{
  "n_head": 8,
  "n_kv_head": 1,
  "d_mlp": 1024,
  "vocab_size": 16384,
  "activation": "swiglu",
  "norm_eps": 1e-06,
  "bias": "qkv",
  "init_std_o": 0.00589,
  "init_std_down": 0.00417,
  "optimizer": "soap_variant",
  "grad_clip": 2.0,
  "final_lr_fraction": 0.0,
  "seq_len": 1024,
  "dataset": "wikipedia_en"
}
Each number is 128 + 24 x the weight over its row's rms, rounded and kept within 0 to 255. Layers, rows and columns count from 0. Numbers have three digits each. The size before them is the row's rms in percent of the matrix's.

# layer 2 MLP gate, 1024x512, rms 0.119, rows 976-1023, columns 0-63
091:123123124153155140124112116118132124113114106143146127131125104144139149121121096114145127131162081176152125154130155168122118111116141129109184120117094115103103127163185155128151158106118138
098:144110115164143124128105105122123140160098160126146087170140115172154107123128162128150114176135154096129110135160128115118104127105168148172082149146110153126109137135131160174126110131128097
091:129103102128147105114123183075127138095143147126114127130111101103156105148122100099140119127140100178180173104151159148076135114124150149123095096174167116123149156139141126159143117118129104
104:129151120111154155127140144145124138119108093113132091083143117092139131091101129113116154147136165120127141134167114098151111111114146098116136183145154172142122106108143104149121147155165104
094:132138118125120135149099110183115130127125099161153110123113118111148129116107148132117154121124163138135148160139147096116130143089114145110124136109115125125125071127115114094141157141152086
098:104114161142118113115150131139113114128128099158124117130158075151126160135143114129154150165119084091119103110118143142171159145156122152101125100111159139122144158127107130149142096125129108
104:132150116151188154113094185107132108121159160123134114125100159145109115116111126131123124116132133143117146099131112115132153139102115134117138092115132128148125124130145102146083144148105087
099:124130122157128123125146108148112134124175135099122132124132173115073101127182103144115159155131122149108141136160149189130167151128133144156132140146170159129129129133120138130149155122088150
096:144120139100107149107151166114081142113130160113137140121100137088175143097165158110167083118139095130129149135121134086118132146156126160126148118120121129167130113141145133114155113140134116
093:129152168172070112100136145129170123122143077176081122101133105109147147154128125141111181132136138159132098106121159143144121078144129148056076122130128133107134147156139130120172118136148136
111:141113110123127126117143111158146175083130150150164144087152118141140134123164139132141178135139121159170126119106151167142125139176082147126123133145126122105130120141104138182122142133122149
096:110113117155115139141099074137120123108135144139137149111140128144150091145145111121134172163091142172085108141141140110115098130129157136102093112155131117132132178099136070167175176140102116
103:088106159165156117151150123145139079154106108084114123101129120102138129102173091100159138115162160154173151105170109178112107091120095123106121129142118133151169152092126139131116152128129140
103:139132135124138161126141116123146126119149122175153176123144123100117164110159170144166115115131070124117105173102120172113134121130146141149134127145136118129139113193083126129153107152172163
095:104114155123154154093128099102144137144129155104112124160095142095153147087164145116115077110139108114105125127136107141144114121080123128127135092144130124153149109138161102127136125119106181
101:129119149124134126140116110138165063154147113111128147124088152147116111064124097126148140117110091087107136157103126139179135088133133099094121170131114138096093164124118121113078143121145117
114:124172127128152164177139125172105120168120144115085133076150106122111124111113119108116079123153105143132103128174115131134153142169130146144130161125149134135092112154096119127130106164168099
101:126130143142087112128120139142097157122169147092122105130155159124086126126174115117120104136119107140145173148119176109127133109151117148124120107140167152149099121135147123125121140166133148
112:124153130110137153097109151079160147135137165120142118130087120129139117102130168113103106145111149133125122107138132116144126143126112121117094102108158133165103112134169150165139166144133156
102:131130080148155115125114132143110157128149138164127144121138120146131119160155172130103139111192110133102131164122115138136113130163103096121111148121161084125141094148152096098119133119115180
102:132173152101100116092122153109142081158096111139150106138091114125165132130159116131114118144138119130088099175129140104106140162092176128097154185157115189162133066098143101126101129098106115
103:149136073144110155076139173134112117119119096120117153165143109129149103103092079146135134123120107165132190163181136114147139126139125152137140108120132121145128121143158131118149090129099130
105:106104139122122125073105136118151147152115144151102150105139138108160128114127113135136126154084132155122146143134155140116129067141077112156123157162121141162158160140103122151150101151145097
099:165132136124115123100122082116165141093102110112095162108128115093176128118129092119123146152076092131132085164130146145117078133121143137179146151122166127153162131125117158185158135099137138
097:119146094135133135139139123144133131136115164172128114135185137133186126109186150168092115112131113147147160128154079110154137148149078084117126145163139122112136152171165160140089137123169164
112:109163079111113156165153150133102133139076137076142100115113105111112101112181121082123130084129145111159160156157176137150148111128173104147084132109136135146110126148134128147142163105086154
103:133112119137145169118073136139155125153112096113162167109069129086177110150178117134101109160100094158118153067114134124106136169122128113131114179149128114112079137147139138140162135126160139
104:108155155113120126139143128113141088115115128169106096094161125150139115161115073133168148099157156111117111119131140096128113150126127132110160169198175138146130139145130101119136139101146126
090:136096123151124183137100154144144103142096095137124092102109123118144131142123150117141126121132113139148136118123148080163113115119126156072105113119118170150148142136107114122135117082148115
100:114121105137131136152110084130126073092132098138156150118139105134122137173140143098109157097172120163082143138115142137119127139108093090093109099131089108127115142102114166134133118112120128
097:099068115116139112125137102106105136107105104127134130127126150127127146135138155115143108103145131111154152108152119141161099107101155114159168087086110133122129158087125139185145119158112099
094:149140105115137082131141133119105136140102126117110121127163099096108147108073107120118156155151127145122103127130104128153115116144150160148118192136117118124115103109106128147085139133110150
101:103143139132125143125121153108134077121122145077098101095167115113123105148147123143135170174122116149122149090112162121133157149110140069094119187085118103144108184124129129086118119157082130
089:087125197118096090129073084097111150151135088146161148163133129156150112098145074119082112117143119150148154143126131132161128125163115133143101131179071175173154139110156110129155118131142133
097:080131163140117103132128108158167103119118115134148122149116174120148122151134119138152102143165122111129124140163140119142099145085117124177135184102145114123117163153143155129115101127157145
114:150114129112091098142114129146094124146146097177063115115115116136139153097127110132173135113113182127169116166177154163162101153170090125120170158147094152147120101172161116149118091135098114
096:121109142141120137101148159152113135068103133117126125138122094120167122155142107071107199147111159131138181134130138116093140131173154074162116119136168111125136083108137164136140163123094104
108:087142133140152109175156110155122151112116143108115155144162160192112127145129072102123134103108124080095159122113131088127118069121125110149167140141150161125159103147144131118140112159127093
101:116153099147131115103123127128180166135150087112118180122150119123151120132130129166111181112150116119130183175122144195184166160105050137147100086132101126169134129149160096142098131101117119
097:164183140152137109149127059120108145124085094088099139116109134152136146176100144121122087103124145164143151126119119130106106130144110123131116107104178106137087097091112135123134117096140127
094:126123131100102146111156112138117161148093114105132111104118079181098108117166126121113151108134092147123106136131115171129138118121127150150122130133116104103142137111153141151148115123118139
098:108110159141102125127180114177161137131136142133141089133108124163155124143110114103144091131127116131072085104122082108107108108130103126145146099112132133118112116138107138135134129125125107
100:119105115071121121094161134111181132067130105098156108140147120134138165125097147130139131158156127148131135136109177112152193090156116130123144119107133134110177100121155123130144126108152081
093:091125120106133089100116142164085090119130104117159123175118165114183146132162119128141080155107164106116112168124119114137125099114143130099109148171107110093122155089178126094088091085111091
102:096148083145105108110129117147110142131121123180143138107115131105142138118091086085104203132108084112101107183122108120115124129139128177159158141172136146076123113103136134119132134095120106
103:077142132137065137170093121144158163123106082140156096143117126098135133077115135126160096131116086146130126085127125142165163092138123073090093107153139177174114166116132109153122103131111088
098:145080133144112096131136126129111090124114089149110143140110159134143156125133111085140128185134061119136090104109121150094111049131166104125142169089127111151146129124121119162089162128158141
102:126137119142109133130121110095117097127110100172132128137165103140143103137116130159128131133123118150120111148139134145143143103138143125100148134119094114122090139141121133098110122096095114